config.yaml
hidden_size: 256
num_key_value_heads: 8
head_dim: 64
hidden_act: "gelu"
norm_place: "pre"
attn_scale: 0.125
bias: "none"
parallel_block: false
extras: ["attention sinks", "value embeddings", "hashed n-gram embeddings", "weighted sums over earlier layers", "capped logits"]
optimizer: "adamw"
beta1: 0.9
max_steps: 7130
Each number is 128 + 32 x the weight over its row's rms, rounded and kept within 0 to 255. Layers, rows and columns count from 0. Numbers have three digits each. The size before them is the row's rms in percent of the matrix's.

# layer 3 attention value, 512x256, rms 0.0941, rows 132-186, columns 128-255
093:132145122042160157081136175123145098128104119185146084129159159156128185118143037155098139103091134152152139144139146168125118089119142155070166065148055123102110114136119090112158117142138148163152037134131153139155118131153138106148153123100146119196121133126154115115053073177128169092138156090132101170132151122090123127109145160102138184130072117117060106141151152112132120134134
097:124132162059133168081124128115127098090108175130145143119105178082133122130104094118107122150132147165198131069128205113156131110155109144132071120117150171162124104128099105070112086150194052094115155084093186078125119144066136117173096136151089068156148105166163082063107154172208107177141150107113181109123096139148142152161142136141130084114135132159160161134151125104133150150142
104:115069107135169100100103108085126123108122113109104158137122193095148138116157084091115107120133156142095106058127149063167112112164160149105143173135077158139100124108131145154130126162062129134154143112112104144097143112164123151099125134149136121151103101136126209113105092186165099072143122082100149086148120134081125133130150168141065085072175219189130155102133094090108150101153
110:119125087118115104137119142134108100194130118094053104124073124152147124077107127146142155149092127102117111125128191149160128148123107144122116123114113124156121066134061146092100115115177096138134164147138155122091159156068137097179107118201113058172178112123120121121128072167199113135096148148185120110137128137112102134123126076149103125128081112179151123143098126168144187118087
106:136072085105138134130130144117129212082082089107162103146119120105123115118144107119089153147121138188129174107183128146188122130131119119130164101139130124068044091140104139154132156178127132120125081116109128064071066165098100126096145143166110114098177079059122112154102085092119115130096126122097124106118146138083092138128153123109084163172145161133097181161086207110123121135149
087:135171104115156104125168124112136108124113113154087137144168141151116131074138161143089174135121172085139155136167108088069152102129137130116169134128120171159155163107129134055136121092159114101093102136042112159200103140128114148099109107114094119222109177072185091153147140130077118171130092167161135136091110138120129141127130166127185158131088103061185184132071074130114102112179
101:149100116158137148127115127131150056091135081154100126150138177144127124118123082104107168122086142098021152158131143157127122153089093122104191165106098097116171166122223185155186108080037103158126032161080103142169108124145129148089176143106144116170111116165120194163109140133079130106147107132190116146077168116076130117121129149118133125143142162071058063158120130128114172117154
096:122185133095093109112105145087114153102129125067133112121099082117142115175140123127144084161164140193163102165123119123176132181169141111155074152198095140107091132114156145151107234115172201117086171125114157162105106127158123156189117104145115087044149106120093122080168134082122075147119110089111083098159098109116129152118137106161125190112150127066109140098179198115160149084096
091:138090121171131098191108103094059128100138156089124146138107130097135057140114155109167096172178101126083090107117144130120128151134095104201116205110160124111156151133166169158134148094091099127062158125132138123093147134134120129161093138158121120063118115162108156163145169091143085149164088131156137122152131111135168134174101114143098105112183129130099122115125169171125167130107
106:131081147152138136145107142110109119099138131158141147150131139139152090119134123105135126131089112108152200104142107084137172102144123132139117138111107078155133138123124122130106147143053080064153116079107093138164115085137135204069134112146149157160062147122125146132186086156120089085144117166063171116094109122076098095157151151100119117114135155187189171083139043135137108155170
104:143170152147145091199130119112155176152081105139155147160145173133154150163131029117108092146116135033098081109124114127109113110103183104138161216173142109128134216130115147177171132042098131174148106154125125110119152105125116078095133128124128121119135153123146119126106147128102158151174092151118127147139089115182149189093138126177133114124118103118079112076095163149128146031147
100:129102154145193048180096110120083091174104123131113135123122143086124117142127197196183083166105105121104114122125178148136105103108106126110038130130105116158128072128126132124039113161139112147134138215156096117067197143080138181138121183142140116097137098158114122100207091163179070024127172108183115097114150115157148141154083123114040101100133112167112085065136134160149136112087
098:147127090199142170076154128133135079127158130137052141133137108147058118089133158160093155079107127184086154179125136169119100159107061134122144122094126099137179148129163123134162246110100128095130085123099068149092126174087133139149134103145173187165140155132126170150123126199098113091075129131190123145116184146134128111101109114141156139156134109084110074147150154137134127094120
101:125145173128129126082093129088062078078111142162156102128141128102152142130109085171185129150086155114139193124141163167125110085105156126169146084114088096150110048117104068155126059231067142166123124108089127057096182178102108165089104199225128094128108137125175108155098142131119141133146143092127165201149098103124134104132122071131120133145100150156023140159133142093061083171117
099:159149123152137097132115140131205154118126081125081159151089156104127156140127061079119127129093150173137171109119124159164093161114145098126095189120150069146179155129153187159161108071072100102150170135138113133102083118117110143117143126137126084135189119145027142123116087106074128119120129104136143128067127123163105165112119111137132101161134127118191145071159126156065158097171
106:137084107079140122174115124103167163194112097123175109146107115202153135119109153133117157158139173008132105129137094095121144102103182131121123152175116154115135125154087125107117138054157111134128052100188160155162122085192123124118107108105135109066132142084182130169123112108088158104140113189129104146142112116126140152135090106099149150088104134123120153068115169168140113127148
093:125128149097127192126104120155088074102130135123142125137130135120169100126109117150134117159175152111193115090120148104137140062117134140143088159130120109146162163100126138127108120150126120126116180085164098104109168125079137216108137138130132109110077171153147111105143095111157140136153144180122154132106075110121130146121124076142101093151071080137194163084172088163151116137135
090:142131060085131167183163130089154161157109172183129173132120129134102127078117087092099176103087162110092137122102130106156109077044137140128126138071151079192177141131116161145116124113125156182194112130056136121144096122182144132060151136071100166151104180127099136129061095159141211115145083124177158130116142106104116122152133180147143133170114128078111086061101081162124172138142
105:132096117169117117101122110155112120171139168104066179110102134167135148075091162111145121146116127102158175166089164119113110186143125131127073133092103157191191107117149097074154083160131118129168122134103218131127179132140123163193184054130125161199108166163105170160075141210117125147171175100130142167162101129148122075115103122139156108122155175141133131156127103077092065139115
108:121086091165127158196120092131093101103149198126171138101147132130083084072126128188055137124152176089086078167119121106122117062143117116135150130104155150154108151120123130157062110216112183159114132103134128129131154106192133151046121148109127180091089151098125122186101161137156220108112112128187132085182152122126137133131115112164121085137100149152149078126111083170134124159110
110:137084080083173129070155109110132148106094195159139176103139109120123131111177136100110151095170115139104139093124166083183106075094147133125174121098168148133112140125071136178163135152141170161155134107083111102094068118113125142077141176132101197047106134112155141150105118140157178147138072155118193092130152125097127075158146151133102133180179155113103131178155156047116122144144
105:107144097135117088167162157137161085132124129152166144118095079103110178109191214068130135141140182122123113157109137104191087162119160126131086123107175125094119142160049098120121187156158200076193118155159067187094165129149157067144141126106144186070168152137032146107142136182122154098059112131142104131159150152176134171084117123104158132097125113135138087115123077099124117107081
094:134127104117121065173118102101105130115130108058111146116125116124119066133123173141169095149126143143105114121101129143133142156140076117179104180154170116106155134138180147180124134068115093108093179132120076118107117146060128114132077150149120114086168113108162141144199151090117068153131080156175132092135146125172152166134078086147086120136178108116144095083168136160115159082117
098:124128102080069094148153123099116147171139129110110154109163103143123129123121115128105115154080182136122114135088123119134137082137154103139147108120124078133111110115117132112089193133090205156099142132085070130147165156195109127090089122133123135127130193141119056110107131126158118137122093106220140144145137136183113147101137117173140154074131103079078086140143069187144088137104
103:115161097155140079174161154166097101155148153163089109114155145118108096138145222140175134063122110160049112129128115138079129148102068130106198138077169112119136140134087115134146153067144108150110091168113076171171115085068137117136086137087136186127099122134148114144142176201104113088086114157168114096094196133164148102127138173091115155097133112138140071149101124212125121135113
087:134140063150171088135163152117141105115103090165105131163153138146136135093158113128150157146069130159108180174174094125130102147093141123124179085130133122186110160102111103078153156099099137120161092148054127162137135126119124160089137116163138137168115125149124113159135112148062138136105111146155134140105100124104094113102134115082163149152100154106125168096117171137127074124167
082:148141171124148103123081109116141089124174198102138149105145103072138102102117168091148082146119127101105193060099170138126085111124131134130109189166136114138155134124182145115108181139059130152039182119131115072067105147064130185135154154120128134105127138178128163114088173125164102144127111117118142164074106090171133110127097133148095117120139104079127175201216154125116108147119
103:137118219122150151192091112121120157196102154141127125130094173194112132154087121161153121133113077092166136129123105134051148084110126135140098167195093144135116138149115119085090115085121042114103090126201195090134168084107142094183153107123130075138107109112165066100131155131175104085161155125073145182128101084107139145162130152099152128079107112187094155064131166148173095124088
097:123170152135122170150091092126084144100111093109058136110113209085116101127097107151126134124164197209161064178124112144060150165089094117143102177091156153138117137137147125126116138130140125133133143091181210150141121060149107129148009068118121098155124130093117106128100133158158132075149123047106077142164177125119160168153128127164161115145115181171122083114130162178137179111142
075:114121077099140112140176146144192108151157141205144116142153104130112181168170156116112174127102119155128090172132107107142098120124164117056146107117102108133142165107121099101129123131204147138182019137108093190150124092179151123133104119041149196145088148125093089130167076134063165089093134149144132097079175156123134131101134155075191144137128121103142105098105132105124080115162
097:137079132109087158119126119139217122126167147101153095161136055194131173152118038132123111166113109130137139129097102179158101098156178110122169038154111134135088145110171132151076168135093143098067159129161119129128125132228126133131171137153147111137135078134133108125147126026093142141133155163114132082135110137081073154095116087115115133128111115106177156100136149112149136110108
095:125117167150094174077106084115113160150104184103106176109171214128128084115112086184101115088138129174092143118130062128087196124166044149125146065100128190137128111094155169185078131145121118125086144129142104125096073153127119153112080094113148141139095143088192109097089146161179088117127068107095136088100166116126125121142146148162093153118165143139148137153122154165127205159170
102:135125130171151076172147116113100102144127153121091160125136171083111109098118085139177117149018148106064183176117123155114137121113113117159089145090120127163136132084173140107087116125089108148085229193023159090086172150163122150096124119162131119167143120182080091119145126130134125132096114128159154120089118102147107087152131121143168080125137116137174122116039150155089134113135
091:138103134142129167089167151177127095128155120178137106137146111140146148153128096105158147144086091103129149109112152159117116141119166137141122086086123116091165118123140062157173109165137098077138181107182065132086160159109109101147139099138137141159136118179125210129188092069042136105123159163124207158126088149123112102074111092105160099136119095173225138171126076071089103132166
100:121122143108140123069145129085154130142096090150139146145095225095075148077124103130100188134136209157125078130141163131172143121110087138151116143202147108095098113119113139109150164071108098110148052130053137107111118153137136139125111156130138043119194132142091132079080125159123074112073116110083148164107114124115157140156153160136131123143140113102063088147181101134129140132132
102:122181148081160125140116094114170078114173163150100149094142170068142146107171168178159154133162156100129074156122122110066108119122167121119133110174112220131132176081205111104086139121175141190057082136160160175161117102138145163168029141075131107136084117140157130125098153140137153127114143107163082164133137103069159132149131176111138138108115144078077113133120158100136104083128
099:117143140181118140148107136111109121089147130104139144139160066105156139112116131101116122148169180143120085106135086082124097058143151124117129117145127092143132156131148133133110172180066130109132187093077135136113180102156120110082098182130126159137133195122098099100160139065157099150134141098098132131164125132142126172128145154140168075084111103123175121064134059141157138122129
094:133099163191162132068124120105127214128085111096153146132115162076062141069140164178123150106168137167142145135141135171093109146104099121132160084174153198121087084129107099185103132150114107110102133104107186094096110175057135086179124168115122102088164097051212144135145143149136105122096139084143101137107153101136120164115143109150156156140127144182093136155112183116138132129119
099:119051168108158131165113143132116131120127124126202031137147126089130164176130161057170099156146096152197097107134136149153121128153131126108060133120103056085192103153165112094136165137086124096130115132157049092085164153065115118182150093102124090119145115176088119108176090086120047110137143115090153145046118141138143114102120122120120162111131099175150151141129146140152133153135
107:129132076138133051128127106091158172114094081079081141122091130123141127122150163120150112137094150127083221165144133123181118223150139131127110162156098181109103113130200148156129140107094146132146128130131165151087122111127103160145144119155111094107144087076128217200154123168117131108149104127215106137145117120084099153097123075131073148147202192129090120132148167114083100114137
094:125138166141157132129131124134204102181144151159071144129105170101074202128182096116100162101094115138103149115114094116093088129068188121110110101157113165157102166117133139072126107115129118175157076161161138127117155131182128137131150167157119155177138115127119157109088121112138093076086147131129112150112157122152122151140136152090140052086149155136136155167101200029128075130136
095:129071105117143119157095106101157135136128127129148121143170105179137143116141080128147130099159120083081096120109124124153131042124173123124188108181104077135115106133083119161155090129102111135162115165076128120132176111174125122089133157144142175095124104133170161125204103094067104133162139131125199065161137154130113124140123162105030099122155117158093098074136119058162129120117
093:140188219101091158080089086113169076139151157141103142130118125106116137112108094159155140178096176152156158124088086140088087077116147126158109115171116164138102150092169108137071126151104084128060212147118119115106129106166139164117088167154139077153148106150121019045121175085180100181110134103107151142133132111132101182179134110145171093107117096107151135147135127109119129113127
091:126115182199113107068094124119166160190124125105074186113111155086125143145113147119126120171156183182163106110096105107126123152144071132123063188153115121156163157124158205124137191110095097096069169102073161139097096121125124147161093114134114105147157144137103151076140124126149002137121132081090123113101092122145138127147151165162100107119164121119131144145182167058115139132136
081:134072133140130157162088088114087135102130181107165141084120124127132065096088169148135068146156142088124116132091101129143121095154095133191093169106123100120161104142120136182082159238070113165102235092181150120040137125126127196108123130167148168090098119123098187163093154131196134131136124074113147114169131105138130131169117121174067110149130151136120126085145134147126158168094
109:138058141178091134118096086138153102100156087083141120124110124078116103119152153132143136213214196150137069100074151122142090120182161110121080073142113140109109071134139136170095152162094127121117139152145035173152156130118124127161075141130136088097143086130115077086166157107122107140132171123181129118130116147139108139114131104142066120076144134154133126129137106114137153110094
084:127104191107128122159090104145081149105127122108159111099119168105163103180090101180154090134102120105183111143141131165117189134166122111178066163182100163119143094116152107113091053187136123115103141114194204054087113166098110146148091122152129032075150116168119071116154109082184155171170177138070136163133056100121148130175121065128133138139102120149145171149113163134110096158105
096:115107137107163097204130147114122139130107158180139105125174070172100127139113172154136142112132112094101136128147117092132148045091106126106156122133144071162148151125101179100108090129110133111170081149067102135188147116138137137057160187115105173169106165140141095146205123104113118108126115156177130068094131129153136136159121195103130121111082095100152101051076030167141128127108
100:131139068175160117125146131068183071117147121096162120149141116108129142085159142104115124148099068088106134120189155144168133145115154136123117135144126130120139153122160144094147219146119164105160098123082140118076106164132139130128149156149133090088120118145129134173153099141122153148127113171156082141107072125115139148134111121144127125154112148113107201143091186114153133110147
103:128144147104125096184112145126032130110139071120114081129089153120175078137109136166151147162127195137081090163131114104140136145124110118129086140098126147090084075138116102118075086107167155133131157185173105151124183077148134130122048125147126046122168109085126084104141108120114115084057146120119068116172155123117127183123112067087089103122070138224183084074073120194111138089094
093:121099164108098166101133131101115037112127164163134097129166120134100161107112066179119122144127130132124132103128173193129117080158144148114101034161049100125130065127198166113111112173115175129107098143103118121097156202140158112130159183156169136188138132163155153089082127152156144110138147085108094140140140132130164091144123154118151124082063109106087093130106100115136194151079
087:123143082164121128099138144140219081183158085113073171134140140148128171072142040100050153116050168130085161147110122146115115127168136141085162085119087112151152141116163130100175118110133113094117123152100095201134123126165121108126160092103144109205142151112122112108113036139083127149078100159155136117085131151131085109085132142113156107153078129105173186147100085103167171096169
101:133127163143106119120110093174155105141197147107145130132143117255152125099094142110078096149149126032041102159105117138114113171132119132115163138138147145144171179145162119116150136063131186104095102189170090168074089133176136135123207078072158176114127125148113118152079209126089146145144136144077093139117140122140134111123099101134140154127108149112156154183085156195128128104100
094:135117099134151197137151138152126124143137139124074121123176116153107132108112083131092156112123084130191143087135168136055165127161102164069130110070106137161187094138137177067173110138187067134126134123144146138179125152095115073163153067081111146181106146137179132107096096173150153127161159120104138149135078139141123109114127197131108117140064108169191145163106089131171168131129
094:130178173111121134102077077143112168140152130063083162083150104143128074103083130156108080074130164124097172168117086144088115148156072134125116106158117140180169157133200164118106136081163127115087190137050168132144119132093125132123134111117125156154143170114207161092152122088143065162125094094178107074101201116127123139117135140168127135132150126096166150111155151112130194105112
# layer 3 attention output (transposed), 512x256, rms 0.0936, rows 132-185, columns 128-255
094:170163117115143148099159193130137063085121126127183180136101129162167114177126093169175100113138114077120071162093106207096152094106087124056173109163101135107169096125152089207152127142169099163135121123139136167112168170159136126162139054080138147073126142162189155173126141099107118125141167122136105150128103139108108170107148148153168112142117092116000151114070152120132110132123
099:112135136134083146137083131164135108193103102129179129153132155174153093151109075096103130171116115132151105120069106127109123111118182108229115077133229133129214102087127174087130130063129059108077170112101156132143121155127160070097083082082084132094150189121133070126084149141160094132134125138114139117102162101131118132136142127081087183079083181122138132089198140111157159179141
102:093119095115142168091061130131085119124173141116102144188132165119137110116183113125143057110134161111155103129133141118189053108144168110155174112128087163078150097099159113173161125093175133162095111115170118143074113188138130141096072158131124187122129079151072124099129132143065203147057109165109162090132127140090113112135173172099104075137186148155113156111104074085183129080112
107:126127171130106119136153114174122120189145126125193136160130130148174157130087127108105167167100097154113103113078085108174126105113145123150148079144205143130178154134105133098122112142138108126108203083111127109134085137137158106117126135089112174116144168109167112190139173139160095107121200133095102143112092132172143169149190150076050161123044192121159144070161158097114076128112
103:127125178105112153109133142127112149109140137145059151185125114130108098058125114141137147101215110162176143147147143171124119077105112151100142104133102140075100127121115106172140117140047164113099120117117114154123143199140152086090173146096121113099174078103144105143112158155099117173092177172176103126142132162179073169132149184091071124152132112123052110128143146119178131155123
091:085126101124181038136141121118142170127141132142107078117096076184130129140092088068150151122162137179123176072138181159109090130129110077075143138120184137132133123141151113133183124038160120145141154136079133089112092139096082150132092099119136144147088128160079145102106159167144182091126130104121217166085190132116130109100141145145131118138120089104184098197148103177183136131152
092:183152098153164119160137145105114125078154152112112185128181088130140101173114122121175083142156140087124173123084152151125085152097062232000139125113107121136122151125123157120176136129113150105140125125165110102116142103161151131174089125188135103151110054129142089149125102096104171104141118135144159107130157144112091133098106179175162078152116065138122170114099106141152194097108
097:125144142079106204125137123125149130123134114136142173114172182085063117117172137141081160129080079132147086144158064156146127161134119207186113135136071146187104119145144079126128164178099153112193092197121113139145169169122150126094196154132081119140144114113145113112152117182138114146090102142108070165111082132140127165136133152123099138110125221143064118075127121105135079156081
099:183104103134111088208154132111113165097084137124113109109179120108117152098163160099104128149130136138151182099109121058109109135113131210181085180152101144158104145156080160061087141129085148058136127096139157108097143082120159138128106187216138098177116086080072068094118121147184170160081106144118091115149135124160134115134081096160127142126073151125211142101157103113118189112103
104:094126068113127117117053169071088146139152114143084121113155084105114141088185115099167081112164188154129156157121185135141057121183175118121126143088120153148089124129198162152164126107194115145113118152123150123120119111105106125101076126173126145150117066157057118100118106119084207146109110117127206093142200096102119026116171157119175124141211093154206112183126061122165134118136
102:129155118137145124124117143127112085062093114090076195171143159137134097141170106147140105102123125174146105117147067062103104165156105172156097196099148120116132102088124125093125100084148134124172126150129105156048105125119134119139128143096130112074127200140129105092188101103124118122109189099158106096134142139137171069079083136160177104157120085128107124140092148170102135110121
101:133138024179075092125148164127114120138148165102130110125121144101196194108163158092178118169123162123146140152122135080131115094101128170110162120146113181139110211159139147081079114191133092144118157082076128116108094089093132140123066166102163113179094130147142102130104139116140126148101164126070077156119075147117127085186094151112134114158124149108145122109134121076120128131171
096:189167088137134148176141143119140174102153126150132159126122046097106130096102144175121191192166091101089209161051141088154157112086060182069219089100074172136087168166153101145172139174073165158134095105141139091184110093156117193159132163170157090175160077066126121152111131122121144142102093149135141183108104150135093154142121163154146134130122133139094135067119112171094129135152
100:150178119125064084118147196100154113112134117149153119133110081144176110124151215148195107079139135182163089143106126138074074072142115061140134173165117142087139104097174145161160098047134151175152135125118112191124159139103126107138100111130176126128149141111111065096103158101112104147072144108157078081114177128146093125127105128123144124155085048080145116089119118151199162129067
095:092107156142174161151074122141117124189138088127085185164161122139097079143111046105104094121118134115112156171113108089114136172117166177075062099129115152118160128087144165106170133109089123141104103164167080124123089126149142101095121158118097062097155106171121093136171091088068111131134137137211144118112127106133099104104167165117139125123139143173125151111169154177114109149122
104:139089133136182092097202141091132099107103158075104118090126118128114135103165147121104109063186116154165127104168162204076097105155133142078077137138143120157096104160148132167089148125176102130161127151100091153091122159092106112129123149179107138135079183166109165163164129089165185131157184148188161122127118142131136097080086111125129108117113086141118091202094093145133157103122
095:079068160100124147120090164106120178200116128114132096052186083106149118083170117089165117172101157141113091122154151093134090129195190033203076129084161174210131124114186118074103188102187102147142200142097133188086102148103096106104100126131164191112112149138083137108115132139136189068120149104155150111109158127098129068123128132113151164134173092150196102161150097126172121106146
085:150100180113151184144093106145116117137132112088088232113071112156179129167165094127168126126121104137075123181156140151146040146139127162049150103117143147162187114107116123135128095130151067126114136164095155098056158111107150129184084101124082104135140125157113136158148088058109139083133188126189132112125116111115151160087103154163144119153172093140120173097134119123157081130133
103:154104109144143118171124152161121069186133102122222130144125123137156169173098178099092112122081121095122091113075130144164175119186163070122159093163160097146171104144081124140185126054148108173142096119168095094167114092151138153131081130147180135150144153148127152093160115099101133150087070131096179081120095110069125156141133099122133144061115149114194142125126097149109165140115
101:129105140090120151115114072101132172128173135103117076051083140166130118114129177146117097131169144165115108138227160091149051121150162002163152171106113101120102145148167067178067145154174122148153118140125168140133112151107093138186129128157142155146118082115073163131139135118155148093109135105156110135133149120085136143117101086136096104146164121113151154142117124082181117069140
108:114113181094128165086119107159141121149128098131081151165049111130166100091201104129152132087106110138121124154203172137150081118104155093167188115117107129107162098094106129153084110079086146147094137107109150166109186160122146124058100141081137126123166127077056135124141143168093143140106116151137123105115157078084127143134089149118122152142221104136083133117146101129147093167125
105:117135149189128153084192118160139123099128131141116102145044228074160147109122200167139137133088089092088162163152118070170176157070153104135138088112075149103063126145123091178085100175141168075086076079163111148172130129080145173117157165147108083151138166137118180116171117121132079121126119138113120140132117108139168129197083091113104158132213158106111104117175148121056113172175
097:162144126117119080190148122118136170145092112117117121113161114108112138126139147079092170156139117154122226103132127082132124122101095229166088159139113155148086166143128173060091146151044151087143158095112132092128093070131106134099123217165131058185144121074080092124115140148143150130117116152145098143114109139160114109123083130139111142150094163140168119099160128163118161137118
094:135128116083076165137140130123145166118167128105138125070067129121114117116157168194134159137103121155069099145178123102143088142112096068166157161128166165106151117125198098099141105099167133148112128132115130085110107134096086172130157108120121162156162072131114167124090144124163086100120176109145093140107092149208171154138088110112145139187111152092110187090088160111158061123086
098:154186074146145081154196144121104132065129148131110114133105118113170185130125121139117164119137127110066243122112157111131151170053100214075171127145120096124114191116085169122113051136135134086103121069133158094158125060121121191169090118132128114150110101113139134161130107150151114130197124128073129173128118119117143120111120147163145145137107132115132170115152125137036145147160
090:109202094145148087136147157120065133155166141147064159161114093118118133081135149103130143088124128194100198149103108156137111153163127203000169125132097105134115141159175095149190106085090167144119100133072097157133131127079162132140090143088118140157129129141094126102158132158125126149103124117162224126077138108134134108111132185128130131134075130145156113149187095183142064178100
087:143144113108118139107126160135182137145136116139112089067140114060166109118191076082132168124041175103110131130108116076091122155094183110206103140151118219150132124099102178070065145084136134100108139149133100141110125089133107140068102109160206112186131099130135084109104129076092129118117123122150090085106132139127119136140079117116131149124135143103159175120134122160115103158069
104:108076055101115120125133188094130054090100160112123121131176120133150155116158118123141125114173172142171055148037105144084110098138165154167099142146134136193111111135103173122098089123200054101136143128077140114120154104113152081169104095136127174106080163154188084161115092086159124162147165099109116089160122103157184074120136138099182108118070141116132105135107140084117174106121
100:167097126091113158187116112113108132099103109102165149114168142181134132178111081147117113147142091152139111139058090096108108123145176162148114132141123123164160134133101079166143160168133070153171097151149159139135137154151149138214085132188068133049114067095153083189142105169102155132148142153097095159163106125076113186065123097115123119097025174133109149081138131056132186076158
086:104138118134184140095145115122135114145144136110092180151081126107133108135092163162157094094179112094053163151209179169151132158126078157002171091134120082110141160170147105190151114183139118148141089108120156124165136108107089167152077134088109117119098136192141233135157095126104108109176101132150183166107112135080133112146171135145147135139172099153072121159115152132124143140168
097:082113142096109171101100088147153150201159142137121140057158158114047084059151142123055152133103165110091094172155059139130161129161110129113107169120082099160108117151193080117110183175069167133111164191096086142126109173154105094106204118131085149142125115110156157144140139118148120132131123136193145132113104132169129151129153118125099154134123181175093140142100160143131017123065
092:144132074083081151172070109114096167108143115135140111105152085166117101180137048133098167184147162159136146135123157131112089110129097121188186143111161172122171174050136162118149137162106095142132149204121169075113087153129110126165167106165134159116143019103147081155082140135089183104124153156132139147147121128132077171066162181149111064152135142150114148090083122145101121103142
100:109154083116109112157061102137066112167169120158070138144121128147152132149091121097134126165111169186110171142100104097153069184178127182103159167147170136128148180122112155129145082114096122107116142125102138069105088076070159108180063137105112089181121076129133077119167100118113115121103156109155134145111159111170184120110122182150108083153092151144227146084180103136179057139124
092:156116172130153077073103128127080114163142136157140142170148119098119101080061164134123113146190131092160110085105195151117122101167099106116094126111167090115125146116133183183147133143106176149095134096163135115151113111116085127122114162096144124125117209114108194135153146156094124107158101131152156123135150146128100050154164095121145168133178083162167101161147136175100138092139
098:170175140136118154132105177132146106085102137146094184180152108139150085132095145160188099155197059130159117117040149128107089133046110189139135059068135203109083106091147154140141088130102099113099119117146114098140116113118168108136112142130043094129137085106164057142088144113131125161104171143124145140142119151185121147105065176109166050142115104141081101069172147111169171166164
101:133130107111146141099155114116188120109124156126153108064152174105151148157150177070186108140095117092087121069147131157106103173108092143138140148162101107181145122154078101163077153162153106086157140135137153155119165115084112177188086121179147145164060132137142116158114112124113181073174096102096117142122110151082155177142122108171119080121073119123102145090134089090149171106140
094:075097106112117109131064112152130171111127124115115108074098096148084135086126120112172094120107143098101163151159118048175133113181164056152129164133078177089116092184194050092174205096133138174124127130105151134083149155163045156092130144165166139149128087154087202084146139130139168084061085063119160149119114115158135093131103083162125142154140123088181098155129116136193118092115
093:166115145088115134113125133161120101063107136108132116167144122132140082134113100122120186110185090167220103116048147121058106081073143110151182083124108130120083141118100169138132126156031127123115148148082094145206151161117151081145167154102103091116159132049169065146143118155111133196133130145150096155165117139142044178117085169080097075070107110089078048079168165159110177137166
099:161146108143097138097115206115163135134090156128071122121129123053157126098122126134192174162171163090139098131104133104111165083149106157139080144115126234110087137151147138092163155197156160114125100098139145122082139107110100123102124098128146080140104068147209183113076091106098109147130130160140061138122139189120104086145110127135161167178160116120123098158097190139124172142155
104:138121107089142144124163110125098079146188135125143148161143153100103117182142137111099136084137120110148173104139140194157088141111101201056147117145084113120070111157097136176171130136066180152197111139177064147170105183125178132089137212154132109160147109125110120123165136142058158150092073205177079115099100164127093173110118164122082077115092157139100130084093085147153138147091
093:042097087149144164078138092121122120160179168120097098148130169096120090115169095127126075099116162102135095145106122125083096165109175139108109137171096137151138124093069118194068099123160132123080110141143088177121100168087133104155035166150097156120075166175128092150159101068115091162161136139112150091166145103142181125184143173082119106131114162120117143139147114105075120156124
094:119157131159116100095108119126098115157131162115117166160096126101085136073161202169127083091167138121158111143173136106172157075127103148082131156136060092060097126163182118106170099109106123175158149088088128114093151147152118088086121148058126149144115158131073185090163148139162137167064136096065178117113123096144142083155124159121173079118190153145122109181093117158140093087104
096:088131105093068162125064110128173111188172116151142106072137133134111065117177114123118152147055156158087121141086073109100075174122158147184091159132140143185170100081149126068103129085103082132104185186100110132152088134114124114140137100164073131163136129127125043144104144100134117105164125106162114112116169097186132160121110126118130152149041166169177125070139120140155057152095
093:107091111130121141153054147174122115159078115145119161149173073138128117129134042109118119145125133064174131128064127043137108144111163164181138098122135203148142146124100155080185180082107101147108100124140094057110116110170125110065085179182097109122122082126140111118124140137102156170084088157087165138152101102137123113109143140094132107098119201121170096110154115154104150153124
089:174082146098074146135112120100133135153104104140159109068120138130142150102203148132120110131108147136160091176136113080134068095138205090236100179164080167163117141133108123143095142161131112134162137143160138127102143117123129119139149130200189128155154083085088106123118129094121156145060123119149054089165131107105149161117124116139113137091177137131172125114119088119135088107098
105:130097129154099166118116100150164131175152153084159091118115206071119123114145183155102161183080137102103120113143107084123142132053132119153090107100155102106113113097171128057158160142114145157085157111165095136150093149133097139106167139152090119186190087112112130131057181147115129101165077134119113135110102147159022166178100091096110130103089184153129174086130158121108158106134
087:118107144123096132164133147095193142160099097151141065112207169140121131140105156086155118177109150191191054080130109161117131128167158060251038147129203102133152112095106153121075138132148106090182166122136162160134147082121162073111126075098136116103123129130127058161121122138129121104136143112158085131111153136155136123129136100102121075124066086122176093105162152069194161127123
098:091122082147141076129128124096154179121127148112061116097088083170158167109134144070184105137172146131128161144183176133158121106154121119045133149119107131135090152192157109110154127119186119129146117114079175094077149098106090141135073124126148113169067125196082169101125089103180133112109128089116154140120161120109171053134112151156146117175195098056176092187105116132181130098166
097:147149119137113141111136098133174137118142126142062119106147120089117129111168113071159196157082137162122138111140119151134111138156152179119135122073124177167111108146113079122118187158112171092174089158098106205095126100082151102121086170169141080184107158126118081089149093104116193119118127155173127139105136205135102133158079164148088116119142108138167099133143113136161087137135
103:124148099175140086120167133114066124130160168103143107145141177158168172126085188130115090115167105183122168096154130122130098118130123177076084141151139108109090154152163125164082095140137149126147174092136123146134071156118131169149142153110097134111139086137149120162161184162149098098130191110103100176117117116127113143113157111133088112179046149140172142104172105082130170112139
096:132159087186080106121137147132191128081111147146195090103128123191132125177084147125197098191096163096151080134113100149095178074141067089123137132143086139075139115145181084156131159168141128117115111140156158136095153187137098126149148077144187110174101122130164104115067140081156137104075156085124061137128119178126106158144131131176125088139160114090086126099080148111198140088123
092:103146128155194109122106098164110107167173129144149130171118112153127100176045066149085142141121151116113171132123131134152166145112078137032136073098185107089169147100176094113219133123130136145098145116134082108116063128172083126127139109092133118160143130172162162130143151100097154080134133109136237134089087151147097144127206132134111076146128164163129170148113161193138065118132
097:142161087192151102146171102142158140112128128163136086109129184133145136145107118109037162160051165155080107118118115128156186180099145157127110162106132116149102110115116109078055138123139175087158123138197094106123073071171123193131208100163166129201132084138173098112142098105146104108147112122118164119102142118118137141117137086154147115123134151139134209172092134159065100116114
096:143074135122140106140110132162120112168130143077194115136141102179168154178082034114111154192105157070144088097101142150140210070175141074119134065131192108120198100141097115117178161115183068187126136132117149085101119122191095120148103059064145147073125144149157198188115125123107139095163117110087142148133093161067100153130180119156115151102155128129118155187081157133117127080162